Part of a small language model's weights.
Size: 15 layers, width 64, 2 heads of 32 (1 for keys and values), MLP 128 ReLU, vocabulary 4551, 1.51M parameters.
Architecture: RMSNorm before each block, embeddings untied during training, an embedding shortcut, capped logits.
Each number is 128 + 32 x the weight over its row's rms, rounded and kept within 0 to 255. Layers, rows and columns count from 0. Numbers have three digits each. The size before them is the row's rms in percent of the matrix's.

# layer 2 attention query, 64x64, rms 0.111, rows 0-63, columns 0-63
105:079132132143192107186102183096159177079130119156125071155140111114096147131081079162131124113168182163156157143071142100133115126174137118200159152142161155139107137090138165106065126151144128
125:170142082164077091058129093157144105119141129123172142115191146170108113145163150145103107132104072059100122150121107099147163155124190137067132050117099131097147144157151124101169119159132091
145:105110164072135157163121126097052142117134126100097113134097143092148138125084107081156205104145154166178106113173162121170069106129106107195088160164152134164108115095128163151096159074129136
163:144142124151116076091094173157182178135137168155157101174163115152102147085179145122059093129147085112097183080079101131075136169141150141105183088128143135139128127126145128097153111190163102
082:157100101162138125131129112109107144095108066161157104101125136082060122155111130138113164122155062129108128163109105161142142174082121153178132088177133076075126078147190126105121103089162050
086:149082162142201135098094115163118108057108098129122089149115119125089115128085054111106122157140110142093126132136098126131137164099144182169143101154165095060103087157185063143148090129160105
080:151134079092121100110156173112093118080120117147103113137142143167108118095083134146153087241114106109127139149093123134129153154171128148166186112163125107054095104095168145130133173078074134
075:147137115093150136078128151114136094051154122113099132142109115172122113139099217101098113187141143144074175131086168102105123121189170153156164129120112120158127196132144198117133151145087165
147:103093160090099149124193139131066136159132098101121142088079162108155127101128109171146142147146128153208085095158139086149082071134111076167104136150097113210090139114129164145104162095140114
158:149132116184149103086095167160185138113134147164141118178169085160096157113160115155087088148136127101060182133058131135107160141133154153073181089121138151079109155157115122087164130167166145
106:126129150075114182162150076097076109148101090087099141085089141096148088152085167115180187111118152147171085111193123132152127126113102110178066153133098106158134103134121128163095140071095110
127:100108189086151142150133120132065144079125110117094128111107131137128103136069129068158185083141132142176111074160150129158078123148097118166072155196143101164123106095123161145099163060145113
090:145107215161149148124112177138129077127150144094179129166112061105147150103111134140086134161138146094125205094134136078096144110123119124152138108178088125185110132112193161095115131135201141
067:125153118074098144069141160128146141139119152120077168138096123133058144121178107105108142128116108119110166130100144162164122106159110116094103147051098098115203182159101079091176132138067170
084:083104164123105162078109149122123126154128120141203103128086137094141169120143085149075172104107175125136119153181152087081124077091089099148167081096109116194076087115146165097110115152162117
082:116167144160157156164107174129143067061142098130132171145105154174185141157095075174144080109144177088140078157175161111112156121119071120184166144124118119053108158144139136135123120104128115
094:135154094108113117132172138113089103138185172120131182117148109162102141139149208135171106181079150108125149133103165103136134087172143125104134160099097140092181186110097161136130145130030165
079:116102066098046156145130072111158175147148097149119107114104133119130058121196142152125169123098139122115032172145097141136113122114113125132139174076135156112176185132110094140096127092127137
092:123146108105068116104123106103103087086172098123165121122117105156203087184160178181121153193088157110134105193155144140141120083154154124125162136136087130080157176115068145092118104119107117
091:140115149162091131206148121088090174137137172145180172117186138074106149135114168110139104056209140101160128091108159116137116138121158092089087135142178169144154098147115157143115151110118086
078:160117180135113166123104128172122061138164126095136098138113135048096142089106090105050157125141193121103177127113085153116150113082107111145113148097098084147137174135155105069122129143175082
080:114100153161187141208115124142100112098148107163106143125135157038150105160122093077129060125172141125127104113148112086138083129135170176165152129137163133093163107117153160153077156121113060
085:146087111105130162145129045131115116119130126157139099123128138126125116182155113072155139101017099129104041177183110141172117139130159140067150132112149138090135116107103095133130073111107126
073:120131162113148126095074110127149081135156070176142094105138121114128106150096181106073117157198218119116114091130154099103138123112152114170173145136097097139113124141157173130049180129156091
081:123113203103086115110123165101104159149139175121195120173109107092141181096129159121097141176127185132154155074126122090119120121147130091106156129157152135200077076076106168103129138131185119
092:143130157151095150099070099144115030083160098127155118102140099116176097156150098141097169086127167093130049194180133135148155128106124125111120114129132109094092148143057123079132127132164122
118:137090154083162160126105174120135173119137092111094103116096171090060104100144158116158164063175153141142119091113125151098105137074134146179155211113156114147175111123144144191077114119132102
069:146116165132148167141145126116112052092089165105086093077074169151152154142123077107093100104136078161107146179088070126106107101168126169103146121080126138141097180118147131148181061134120121
092:135148094089151103130118099154168122127085125137066098116099142193113123167135091093150102097100055184122037142122094155167166165160133164080135120153144118093084093110100095150147134093118158
082:115101145100063137127135146108118141212130160121133138143076141056099141121187137113111188073111175142140116148155084165131107103088073083112132156106132117134160130108076099091091074109169118
086:124097177080122144102103139100102142178185158134161111161087127083086142075141176121147158142104242121147137117134144131084124098090113092145171189097159088139136112135110132156075123138110106
083:120130089149102118156130085107150172106123143138141146128142160122118123127119124105124145050184115134135018120123124135175137197156111112073122143154202107071118113135071121144152143071119081
115:113079159066106145154156156145118114144113074091106177106096132118148122124143098119117151155126145153158135068155171069150097015117075127153096189134101107155117167119102161108110152123166133
119:169129101159115094111104092135158141160163104166170093140150125150104153108139184120104066122181119117078135124129087175116184200123161150078151085088160132109111086139171107125202113127134080
153:086118173111156164130136137073094115093067140098074153111085136097137091146129087120174196124072149137166106148137130108126062086133097079169112146160096137100141178117102090146077152116112171
153:169125089134143122110132105150177111158186151116208123149172116104132185098199151136088070134172124114107076146089117165121174140131141169083166103098167154106107106171109148108169087116125101
080:056140108138120163125159119134107098135087107136131104175152124172070160115162108170168078162130094081143102134137096102158151152116154103167149054147085142126156122039177097139149176104109110
076:089113101159086147126064162121124085116138130128094087067135186119107087172153105155177082153097114136154088187121122181170091075107152095121137096094152171087150117109157109102188110119142137
101:050138085119121146100158125113124123141049108130159151107102175108118182118100089158122087095160110116188166073079145114150138118114126162148122098120121135076156164091168160184174135167084102
083:163096114129151127129117090094134183051120107123160126139126156095166111206102102133107141122144153106130153147111169167133099128117115138097107156145228146109103158119024161145098096153106110
114:143131142122147108201133138096089110150103114056084147083110092038136073114119093145148175125158163145177079122104126137158085087117128074134078158138147089110161172142102131144130164136127163
120:131129088151145126112115153166174126110174121174215113145187121191131194151143127155103082109164154098104123146101149115094161132144156188105156113134185171123086089139144151122171090117159084
088:108138157110126129125110099103086149096068120095029107115079120086117049158094129106147167142071111129141156108151101171094100099121074103153077120142101073133156157105129091129091156128135163
147:111112165122145166139112101073089093118098131091095156136096119084131070132116138106168195138036135139147083188160102148146092119128095088154096176161096140093142171132112105117073151114132173
079:167141122111170172134075140108113074096126113134097129092127109112137090181142113125177182104095138143146095181126148214062111109098094166095153142158202156115135129094107112108149068124139154
103:096086129099124109105147166119122111210086142101117167105111129062136153108127083165143112168149184136148113065068115106103095117125154090064122112082107140113192132141174137187118142153094107
088:091133155089184171116228186133128097164119181115149183091098141115133177136129094175144133085149139130097157114152174146084086094138118155157129130115140139161140077142154102123147071098092145
089:177163139178088115176116159147146110105150089162102095113102179137143081141123085120114116157093122130170162163087183143125098114162117127101130080075162148209130116148125073083143058104144121
081:163139098112083072124115102115133163156100082086108158115119113114196151097127124116117156109168135123188189093081129068189169164086115100109114119091099122117134132122078151174058139156159128
085:133138157128115117122151182130135192130130178077094111171103119149148112103183126087161129143138137139138154126113120075175126129113145103183094109116060141223077108105146126174108193119173099
073:129154102193093135133135174188132185089136110105144138148111123161147119123120072103127102130187082068132164101102174090142139109124140136173086125103065150189104134053119168169120138102132155
082:104088154144188123140124128118089111223132109104090133118166105132147152072185171120137156135098176092146102092132038120132160148133156094113134151144099128072173124125137107106060142142168128
081:148124155136142155063114165111127109114119124101098111105134077059122090116152128190166184128084116119140107135086114159091094095133113133095112072140130114221105102121179086178180149130121087
081:156135153186143126154097157116069176098187082138170068153157148102106132147140179139096091123142095052144126124170102109168135137153155153136122121218115154153149123114141124083156113139190130
089:147137161139077106129160178174122175161144132091119114161141124153122084089185108166151094152180113134090133072157122072130112107138156093181109133093027116188125116111152123133090142108159145
073:147134148131162204119168142144138094034136188135174167141113160084115157129097145137113128068092135104118144147136154148099093131117092178177120159109220135110136115129113092100137108142073126
085:092135116106199179109115128120117088157146153038119145089137115085153140129174159141172124126173167142135047149120109154120105064087088144091145146136141118083179178128142162148125156116116166
097:165133144174095084120155197142147188100140100165114103128143119178129062085115083138125129122125103113106163098172136171072124114181111150171116134117096120205108116094190111124143068111148127
116:135137154155141162165121173127133128092154108073151117138085176091174123183185137150156148138096202108118090191137138100162123080104108103147163104144146166115129152142025111127081137117133150
097:179103133141150109079072098110127134122181131176111111123143110129129042160148122147131184168125126167104117157138125180096087111173163119129070171177164120135120140148078130098056114164110083
090:150134115112088080092107107129155179120121138163148110164142123154045045101108137139082128146107045206109135131149094166127147171146129154169128125139088074111082125120162127089114129157106115
090:111125135126128141122162179129125159150100122038133166152124100036170137073163128148143115144167160100106142065094126058111121109175127107107139088122069104165143133138119155185164143130089128
097:125165102114118157148148218159133128151121134025139165105120163049169145166148117158156150121157200129119103106093169109132114090099079112103174089089143136136151141108131152169140123123118127
094:126140116155075104118152120123143145188138092107116113142173119136086107071104185110129071149090076144136085136129084089188159160162154087096151119105075100120166111102219135113154161131157114
# layer 2 attention key, 32x64, rms 0.11, rows 0-31, columns 0-63
164:163140097154104107099122143162164180104174166151165145180187093181130176113164150159086114118122076082074117078128120145100162191130139169099146064169143148131116088158153103113136127116153111
095:112121078107131198145121168127138117185133134107167130116131101117151090119184120124124014098180143140110088110145108160107175145104112149149110107120130157156144037153116130157123079084099117
170:109130197135161102152111099080100127082116128126100133107113161126108110154049159099137228141098104146197158140125123102154075102145130110145114176148122099149123198113140104110131178173133155
077:080088210126115169183169139134103156152104120184125150100119176117127116134152131107132193143235146139144183089151189120105090120146144086121114101116153139157147116111157123178118133111147135
069:168165122119124120146142093092128162119124107177167160118116141181110157097133231110127132146098058112128103124054140084127157127131157097138116164183114112123105170104059103104130110167079156
099:164142130123135151114118133137131147124128103174224123123123168208091181105128109072132135138175082124130128093086113145144177199150139117073112156138130081145137148169125093110190138159101169
087:097163068099169122153116069149169153120126116157121142131110146191124149097137174093160094112125044148094062082098115120202139109133126142158127187122116142081120101138096097175120135168134156
082:130149143058178167174202100139138156113139151098083127139150143120149111093136064095175060110076079071065106099130138149191158166117126133152119147118131149132105136125173119136137106090135111
112:169160113153166050113094116160164122059131147178130086159143182150113157136126140133096208158067121180130144158106133086113096145128131156138169156098165152150108167072136086117095127137104114
140:166128092131084141109136124171160120147153132153178129200174130161146147076201082150078068145127097108078097104140135139139173173111144163083133061105146158093136080123124123145157122096116094
048:115150112113172120125132154103135097150072151069092123063089127125144093161084203095191086118100119142156112183117092082157121105130100100147133189147075096170105155161127090083106116132134138
197:106123211128147112163120112080100126073096136159088128097108152126118122174052151100130234133124136158183157136127139097143082104151127110150101155156125098155114181107141103106156175152133164
098:127077182094131158111150131141085111091169112112152089120149133130095168150168122096084110118119169085125131158148131079103173127118181090138087123084101110187165213152141073119158141072130093
082:122133122067127143128120124135119072158112165140069119075127189080157136161121123051151113105081087111105124115131077116186134158153146151151140161114095169135097083176163175110132050111124140
089:075105142143068080118111172119106079110131125047152122098090130106077109100142182133129129095184192111138105162115144131089131099158108136071143132099101095080130155153087153102127189139159094
081:193117150152125119092084133148167149175196119133137147153104129132086127124137115109111116153160116113151035143122151197139152207077125129116142175154127097085102077131131057132123158110161146
104:125123146069185156159152080173132112131143139096043091092128125097114122167167104150109078097078079133101115124133135146171122090100139159209125140121155143144126089122148108132089047101147137
080:158136141125193098137148126090136166146102117100093115086110089069119076194169138136129090155119144140120129134120126138110062081140116116108165073155156053104110128135151162091136076155124046
086:187169145094192097109156072105122120136104116089073066133086151095103134134127113161120120120081107112107101109104115162104081063108144169175134097132164104097131113130133068130126077113138053
080:061079144170124117102123092141124078094138174140160103116137139121119112132150151141077149073105143165154160148153139074101080101093105126146150154125133132226128132110092117146066078152093190
098:130130163098145129133144108127092123114116163165155109097106168107112103197169166074134088156107152112127121147127110091109181153169146075092114082129096130127134157175200140090174090124089039
074:093098100151124088058106075111114184097158130166136109153099155178159079122122146187105169121179144148148143086121126119171092184156082141101119094159177110153137101183102107140173157135122166
085:119148151164192107111087141137109137109145160112107130086111116108136192156123132172141179058137139074127164088071144170139078108122136175099106091129219131122147102138116167092129108175112171
077:106130129118121064148169118120140162152153141159134080143077111174103049083156149121165077160160156140143120143124141129098158158164050133136122077129073140069080129135135142144150150091124060
082:074096181143139128128109100152094111106112095117179077107109137141097160135178127140132117032178180158135128153162150094108121069131115078123079121055088128164160178148137139121135104128142092
089:156178187158146081049117124116108094144132156119140122130135157109104102119104117104118169178073162104147146180123099132076107132108123158082157045082147173130133127115155099120156183096096084
098:106093154152142135099136135164153215161151163128150178158098099121126091091113147146144136110179153150141136112133144163153115167149083120108108130155134040220126136150131114083136147209114155
081:142160167133137145121145144154120126059120165146146151143189188129179151090128084145153134119102137065102143091145140149127142175178129082057075168174171134085162169102171163141129100127102124
088:137190088154134116182102153146162141128123162134108193170143099174166152115112095148176175141123123126111175098106174162145131166146097121084119120171150191038137115100119168155132147107129183
082:079132177151137111111122113165075110133115174101083142064124158074130150189117163123148117076089197109138109145125100097118110068130131117146101097130101115205102135164144171088131073163127104
093:080097168114193133122130097187100166163144168107139104091087114145086124151166152105159080063142122156109082152107119122138120124116099140142092146091118068220129148167147094078150103159122128
061:099172128183128099170106066097132132130122155207145178122126141152136082183113124115131126078168075165104104165102145116125112159063088111111094113150103203150093128103128152112134085101084147
# layer 2 attention value, 32x64, rms 0.121, rows 0-31, columns 0-63
115:131192143138151071112135150115139117124148109098121097095101148100081092133139160113187120168123155136159091135071121153133103106091111148145109133118129111191129155089080151072112073219060150
089:161134064132135130117125065114113081142098055155111134112092125128081099121169161130177145175143152212134121212106118129065136140108123085144121074140070127140167109153103120143107130103116113
089:138174093125193101153071126119142152170154137134090109092109098129057153174097135155152103131145133153145193088054062128099116122150098103137140131140100138127124093125139167045149126163136083
090:089105093157182154198110126097134135157132112126152088096090127146118093130130084152194115130119158141165120067073090164144122113112153134084108208101140154071189111119092151122104179145159128
079:114146146091148078162159124131135184151142102128164116159098148110072147109074073165109150177130077060086068129163100103120125166135073118102115074150164162123111093167105099124135128090108080
083:061147103134145134159112155074127112169071175164071091106141104133155135122077192115120123145198141126146165137142072087108144134193080146125169121166119115169101094140158139118159132091088105
079:095114102120182173143114116139119170109178196215109114124144133093122154130096128122112142133148169068141179142097099099119146098183136092177165107103125078086087119137183120148159131084141082
098:093201123138141126060097133113133089164135155079115152097156148167115132123144184115163086054121150200161103159106094112143139096118124158131124135112148147147109118066111171054144127137081168
072:101135181122109100131155154081194086190097112132151152102129152106134147099095142158064130172158089148101109145134126094163158085152122105159138184148056089149097172160139088082072140138134124
079:145162083116164121124128161142105235135143079159105144120082110140060143197092102160103081144108114142105155096113151131091091144129108116169158083126128098124088072116164089122131105093140084
096:101154076115137172188118107120133088131127123090096122108110116163139159161136159131196064071113185151134084163105111186165145081139149119093137182064166109091138112122134186107092112132113145
080:176134138157123138115071076137103174156171201048117151143163156103104111129127137150152090138143216127091113191122100145116141162143136100066099126114095145083136121119082149156157128114096100
103:117129138116166118115070113134104078136129131175165142087153112080099122187141038149160119171160162093129146111158146147092080125105125152182098114108192105139100098128093100141131087125044116
095:109115099103143105108134177098128073084123146168088096143111088126164107171104070137096153172152103144130153131119103128103081113111127138123146089120172140196094073058179120139119046102089105
086:168109147108142117092184135088142190136099154093151137088167127102133163147105030166097134107166055103084175100145154130116096129114143145158129127116134104191109104167167095123131128105179089
094:130135110120166125065110058151174080149162184166110135119171146098117142087128134153099138121124134160189119101078090086165142138126102078115127126149122150124105062077124089038146111141097130
227:108127105123101200117153148154113090171138117027115147107106092102190093103169109139185058139142136138136088136149124163117130104133140130114111165110091167135145098124144117132055083119068161
099:151129118155140116089155120152158142140140124154154150161155173131104160136141151149123137151128127158115104083150147012191112079109168101112117129132041123151090105068165202086138137134134116
091:136165174134128152092118136118162186172104128097111139123126142099077119131124168148139099069129106086122097055106112121145111122149112144039123074154167127115108146096086203094183102172099143
084:104152126085131073123180141128151178106092095140159146104115105180113158131118127197141147076169096163107133143147130050147126094151147102151169095161058119170113116132116136123152157151184056
102:116151143129100108132066067141094114145157189133162132108169107096152103162117069105146101134132125078179117116103122157077135137084129126087136071111189156100128086159174134074191099084128105
090:088128126099141065134083155152126110150123152127149132137090115161048106132107171140149143094159152127149204091131089112086129118175107165163172079133124089143115212153129110143174129173177101
088:092102153141099108124106126097152078142104188148108147128128143112167098110129098077095104175130108101144082114136177188184145126187144169151130141107211113070128181185119118130104123083109166
141:092140155141157106146116149108098117133079151147122092079086094175074145146138216073191107127088174127139108163112132164130130119188163178137115150106143139144154157186133180187131139143157127
094:112114155122136128108152108119112063150096153144139137107166148111059178133132124109090135141093126139131154155097117077133099129172171100081125086153077177159109188158194167051164111139078112
076:068091147117144126105171126141136139193150113156156130149118140038105136108105160166103130115185150108156123066080064107164109110076153066107118161112142073111150146156096104147097141141141082
104:166132111090117137109141149166152145074151092087120140123092164118160126141148118152154137071121133204115067131138124122135114061138127135128115098174107127239088108053105173108102143112097127
081:080105114168081149171099180121106141077107127093140100115096090188178104116118118139127121111151123156144138125150111180079167139135104158118145150130182122087112070013121148118152117111145170
085:138098150160102083152113140125108110097157073164166034136143166145129106159161126151125187133117107095169120072105131078096135129140152160189137147113136113142106220083084109135127095115148092
077:176168131164150104133155149126156159115160070160120121124100078146152152144134123189138152175118125201111060172075066101162092131121174114133151141153104173112136146114073108109082152179109109
117:109099130141094170150126126099138138134114098148141183144168081164138138102132104122122160071116109154125173041129144096122141163194110072067142103164143147052130185118122132102201130105135138
095:106118098130095166119089103112133153155107121109121170126105107077143087116129148119146124188159126106061168122149167147198118150087122082065137138115127122091180088176079123203153128098067131
# layer 2 attention output (transposed), 64x64, rms 0.112, rows 0-63, columns 0-63
078:132070156169121137145082103129108109107133118128115181168198139043128162212097126104152133100158134148117177120055088153110142084143120166134118097126130137180150137175147117153106138100146175
108:100091127099149194134148099157168106078108146137114151102144172129111136168116116099043127137104142126078152153180092080153105153121188120111147110172116128194140169092155068143178108124106093
100:114119200095130158075084078163140136105153115112153144167160112142165142116106169090130122113117104150136143125132140134081100083080108162112121070170066109148133122204146135150072182125182171
103:099116205093122166142116143101135125086078065118128149152126159095166161179100184110160144108120072110100157123133112137095117147093102156113155046170104159174151156160135133153079118073110146
106:139135109149179094118076107125150152099204134156177145132155109118135194084154131139138162054151168167164111152057108122125096104112045104113169145115153112127071138119096126081108136145133143
103:160154206095133143079130076172130176122191141144135091141157149167157139096106171138119132104103075146156168106146136134131154059095136166143120103147072082136163135192135143113099187117156147
129:094145210102124147101110110170198135159140149141173110115104165199141124090150165108134134154102066157131128105202137149070135080083152100134140105171061082112127122111129120122147151137151124
105:158113153160104114089114127109083142110125129092117144146201064172139169146074147118146126120129104133125162087089157154135141091118179142163082109140149125155154159189179141168039143082138170
101:146130084136174117121137181164104154136179168157127118078125116130112141069107111156098134108138189126192149158142097099208120178142117137141108137076160129134104124088072097142151138221145130
112:110128207073119135118074035117173140108169118158190134187120138135147146089154149113122120129109127184120094126126138129073146103103119118107161096191071100105078138143143138145132180136154130
126:122099196122099156158148085089074120123053073092149127132112108132176149161119179129163134163130092129096136108170159133112125143093154141144141095195096137138148169164127130151057163057129145
096:114113091172115073120170149215119110135118086071144164078157057101123130116135120118109151171110101153161123136081158160149073116085173136152103117104125106160181126143187116131093152111180137
090:121126167140117136146102129149181141124089129134130146173161176114126156194085200099129163067080141117092165078082121163097162080128135153108186068130176113147119177112146153147144126095124171
112:175170187115128150139069033150150166107138140133157116157131143194125120129133172148150120146107113145091114098172133133095175097116105131113168104197116082081085154118104199126108135132161139
094:190144122113144088097103142123121132134177139166155113099113153197133135066112153129084147098079185112145130133094124102121144191139050128101167121100127117074072146094095147118134142209118109
092:184161132153116144079083130127142147111134168095132133076165055246115158099115159117123123128111110157126171123198141106122140101098164091138109098159127102139132140107166123164082099153165156
067:145111043155077102188147115136133117176070077105121076066148103152113114075170078124096060127147146128151072129122130094106151149141133117142137159113147154128160140058137112179118146118113125
096:130169089122153102078125175180131123125149144139140156064125124193092165068115049145100170097084142127146124169169138101115075171136133122140074132113120117108110091051113129163107090124131105
115:154151082163081080112129140127094171137153099104105141154195080118168138110116124127152122102161131154195162152053125141140147096091089162164083141100090146134147119187134155106055164119137171
103:102130109111190132093087106170138083105193140151144094131118184138139160072152101106098136081084172108125108171121118107113074132104052106136111122072107106130053104144094107109108129168089113
104:183129101158101130131135160154171121141089114094092108155182081173140063165185189128186113133127105132133139091142146152118131073128156160158151120142176099119201176136171148116075113108136157
117:080107141139133160129135170191170104152185152143116077180126163090150075150204131111124102101131105084153116131117103144120118120103114139150055149110106111171147092202133118079146186158146131
089:164116113146076111205180192089053141164105146142086120159131101142143088184109176157178113162162134146137183103130112172146182122133173135146134165145183140111148146116123136126150146102139166
083:101097154112125124119130130120114116119138088138105159206163168038159136211116125128149171094143085104105146141098116176078112108131120192143146105120109121128156111211118116125142148054115143
102:166140083114166137080112204190145185137127181122134147103173118189128154125072129139130152104138151140160149148181131111142083151145124185160112108097109079161159091071087149127136116126142181
107:126124115141128134138129202178193148160145131125138120062110172129155109063181138140115123084141135108172129176195095101134128178115084107149127119136079145170115139077075081116132144187099121
089:101116192131185106113101053094092125081145179149177131088120172179128190092078105150101151149102114142117130137109143089103123169133107083126108090153156126091069146106104128172086109136106095
095:110148180105121155137135052117100119106119075120133080161119139102141082137142179158170090158108094111105108072126167164173187061116149145151118110111147149109167150203153158107076137088121114
122:035147080166148174150127164196161100146154130102116128170117113040099074162181093116150101127137132105108089119146080167117129084141108129135131129135167098142111063125103129111155098152137142
111:062113107128141137141056068166119123114154099076132149166155088088128164099103098084145119138127156157108098159085119138102075086126057102120146108109130123150049085173122150168107104135152163
104:118172109081119121087152175100107199117115150103096075131126152161112113113037148127116119140119129117154155109066149130198137107098192150121086131080099136144130054139139146083135143111086152
103:176161073098101110194212156117104123116089108127111117100106157106146112152116118140072126123123145129136145163095137097154154198110180164129150159123101170155151188060142104109149128089086091
090:129164142140133133174162093171083124106107161172157153089151133096115165139140091126072144095125170131094130112101084139141068157140157049132104113167202165122084092097116114128179113085153079
110:199107139163126068110094101120170134152146165105162076151149145129194165133090150181132167129114126162115137094086152058163119165128114124162081159095098123138130094158143183103065161152114134
089:115156153161153158154153146167100085126111183120120168084137069076089150110144144131059122130107119118105162138138090110145089152134082065071120103113153157101096132108084124148196047157132125
089:119160148109128122136130158112145115111099149137112100049054110087102139075088139140134144101092158143120105134102129080179084177105072081093154106100128177124087119112048126098170095105146089
108:090178203146139210154063132133145109100093138101084162110112146127066067142113174087141104148120089120122115119175147130088126076115118112140159085158156099148186141125170111106167136125144118
103:135122133128172151154131114121122176169154139154077129142125148084184169073138125123055128097123162141127128130143141079186165131129069047082181137105149112098136185096084140134192114136124146
104:136126165139164170112095140189170138157120076145104106125136123112105132119164101126115128140116123115145145168164139118104166123120102128046179075107122123117131173018083109137186080182143153
104:154145121143152136176190112124062100108136156141136183079148123139149188100123106115053140117100140121114164112124134121163100164157146069156132145170173161112083149090083108171163100067116080
098:128086099068146118121116086128112109143154092092084138134131220118146157170102140146141155146102130142088112135127174091180163186074175156102102171110142134142178136134157138170073181108134174
103:114113193176134195144139161185123146110109125128156184128147109110074141167141116091150073148144099080113147156184124122095085097149139178136108073153176134124127157090148127125170058155104163
099:142140138113181156164162152146104092089141127163165114118124116110143183117085102120068150095060206107160127138115146092156090189119111102117139132090155146161068154099083114125165078082114090
095:074182129198184159138090168135136130185118159096131121106121106127099088111168143132101051160122080113145175107153109175112133135154134090159137081098112140147091141154107143114150121191152059
096:108155202131130128138140158196107180108105185188158123105142139159074149172115145102089126078107163114113155138101073157083082106149110094158117087175201129138116149103113113089136161118122119
092:138150135138150129193173121177100160115111135119183189127132102102089113078146129123112124076111212118117099181144119128078094074166072145130096119124138105115085197100109170116166132140131167
095:083059117102104163116151134151126158085125095121106144142138166171069075201112180108177148175114123127086124126165146171114116071149141201096140116143129146111189159164154125136079124133118144
079:148143119144185144156153153164098086136099111057141207081134087077111125049185118127077123140136134127109140178151111146124090140122094133106124138154086110159098193088092106122169091141146132
058:123128007163081090167179163163177157197118111143132084093158148172099101098165107166127069146137109149135117137117169135122119178130143151158132146092136131112148086131148144137093093126111131
086:125091093151125095077148138092112060115105119101126197079128135123096125133140127125159176170094105109109138166186182118117110147100148182141064119087077100125169094132181141144062117116095149
109:071183151164117177136164131152128137133090154122103163111120109121101082113159122097093101156136104098140134160170111153114102101136129098102143102159191149087110114148122083152227048137134066
097:133118139149119144139125108163146071091112114129118126082133180153169136181124149094178199174075096137088139158195180119131107123138180156102151125129145129107187137144162124124068101079074166
104:083135148139178138133145137147140120085149160115121135157125114107109100072138137120095079073142142082174121149136066169104138102162053130133169097146090105136079184140086110153210107143156076
117:133120102111075125186103128161216153176125096144108080154147114153183147139152110138155154081144055164155128150119100151149167133132175115058160136148173157069133116110100136169138117150163149
092:132142108083154145116108138123100148101201125159091123211109148101154121102134094100118077079147192133187112150111120151140190098123110113134182125127155133117084178101080106140196166132156095
077:141158107106104104162110106088095089138139163191121081148127109113202153164110107143082181120105114138104128081078111118152143156129113017121140124124160133057111133122093132135150146068118096
104:163071100116106111107119091107113041121120139118140136163147149109179118170123149183109166169115109135109140116114108102124153171097076107155101108082075077097141127148099137173073214159133104
092:136108095119114130120088160198209159187097059064131085089123167133090097130108140161160161117121104157144107179160176118149141169087138160078138130117120128137164128116131122154131087173174141
098:098146156170148132151155133128119138115081141131168122084171175167107127153124151140125143168102142160086142120152220127080029151126166132141085132134185155132144071134148105116105118080064131
082:120142138147149137166180137104125187129111088116119147100094096138120131059152113138153082082145134104122090131145128144163124100173050130158173122159131121091064132105078143106196050089106158
099:161147110083083113106163111148176133112085072131165123062094128139144136116117104071154121085098156127156106163171083145072146128116118182102124102239146104130120147108116144152128098079156146
119:115196115165110145142141108196075044102118157106145164070099093092104140116139122076105129169081116121079164160176123093104080133136130091151105099148158134154083176134139128134114089083131132
095:138076171097103151096151102065134108096129129085072155136061108121173145121094170090196096163173097116131133142162114088137175083122081170124143122126080102131101120147089089103123151162101167
100:120132117133127112059075171129135187157183166126130085143082159106131145109125146141168093116142152143169092127079158135144133115081148144137123177036104128152146111165169134081138175206137117
# layer 2 MLP up, 128x64, rms 0.121, rows 0-10, columns 0-63
094:103176184101160127144103080140109170126108119111058070176108096146092140156096134072114155158098066159153136109132113124086136093159090158145153130101123129123072135171101143068181164107169128
097:133079162145142139166064052097109104158148146092069175078151123112095178164097158156124126139128155153115139071106153082128086167125135153170107115124160139146176099136102109116119161058172130
089:177118168171168165167144108112102156138098130126113112089195081125132166203077078134138153152159158168118152151107147143158146163102169151133140103095143126070189152134146135143068151103113071
095:076139176129136121124178117132118162103129090221192124136133124123131150116062129102113125118170158139094159093143186114123140141158149067147109162107155126086166178115066099081094098104088127
100:128114173178151091116222087073081087125188134130126146147140188101102169151097065126119116090110161123148084106107118149159082114108122062130140154148150142149166127161127124130126086135096170
102:128149118107124141165146156078147145175127150101135124122170096174133067134058162163146208119049087135141093112122140160156116107127095153087123139191154158106094147079156088136106150151077148
107:131118172094146172125174123134085094095100200115159138083125140078196194158090093121141160175129151158095165092108148127134157154143152106141068126188185119116153139105107155152154136086147115
120:219098116127153149165144129129090149121099109175151066084151160082115214157072080063125097103136147100113136131130116135125083106122187076109126161121132142174139131140105160159112159118144138
114:142115173102149141118104151137061098183118141161123128141143113127126194159113040155093106113114151111154154047108151098128066112145153069123182144150135082145142171116068157132097127095133126
104:132059199100107140139131108112082066081117103109095092149173154092093170140149124128142119116106124161069179125130125124137148103137152076149101135122189099082097108139110151191131111057159149
105:101088170176147133164165093076075111134143111146091153138209119103120169135093073125134134095122130108128179133096148182092091111158136097102111160105135118124135132054104089203089106106099120
# layer 2 MLP down (transposed), 128x64, rms 0.0876, rows 0-10, columns 0-63
110:100130123159104173102134105183140119104185178143169176103169147049092070083125109163084151057129185108100142138138107124154076136153135119119117141165166122135139090130124062170151139132143133
093:119103146179122146144070050107183112150139164083086152076140071155055151109131146132135133148152137139099127070108129085119110144128114128165119097108068165125146088133108130108132196094188119
096:130175141159137162159134159116161145160097118116134103119119074118142124157133120119169161101151099153095155132093186169128153166096125229137151097077122141116205180099156125085109162151125061
098:117165125118123081080169123185119189085175107143156144133108169072134097087147110130087117072149144171105117117145163120113112180155153146157123165117145107115157149081126120067059077095091089
097:126150151181145102113213116084121122174206145139146115147091154148106121078094115145135075095132121140165067112143145140145100124101137089139147129108174133156151110162116110082204071161106173
111:150163096183150047080104183190154105112107137079097070114113099147059117130170108107123067177129160129155167155116135126122120157106153140106113107065106123119125109150125136082147126173156098
102:126110133071102211149175161151105099126095175076150136122112164121196165095105111094149144187104132165114156093118161101120186144169136154162100099198138130091118116093139174140157127117154106
110:232116101145143120151150162139144194123123136141163027090126177104124172136098095089151092082122123106119143109146076147149082137117202105113129147128095143143130156104119135143122140104155169
109:149139172102137124097085177126131122183110125148113115141114093158104154121157048161105096129097120123140158038117146112103103096119137103111214153165097053151123169105073154111110145135154100
103:137075165107108131122146156122127096058107117098082054162151136142080112096174144134178105131098095169080150144140104120121193113144104090146092096128139075078064149115102139167153108094169137
103:077114169178151108145133112134104156158180133149137116145201109156082146070134114141122161100116107143150194170099137186108092141140126078091096138098162113128091177060102078179105114118136108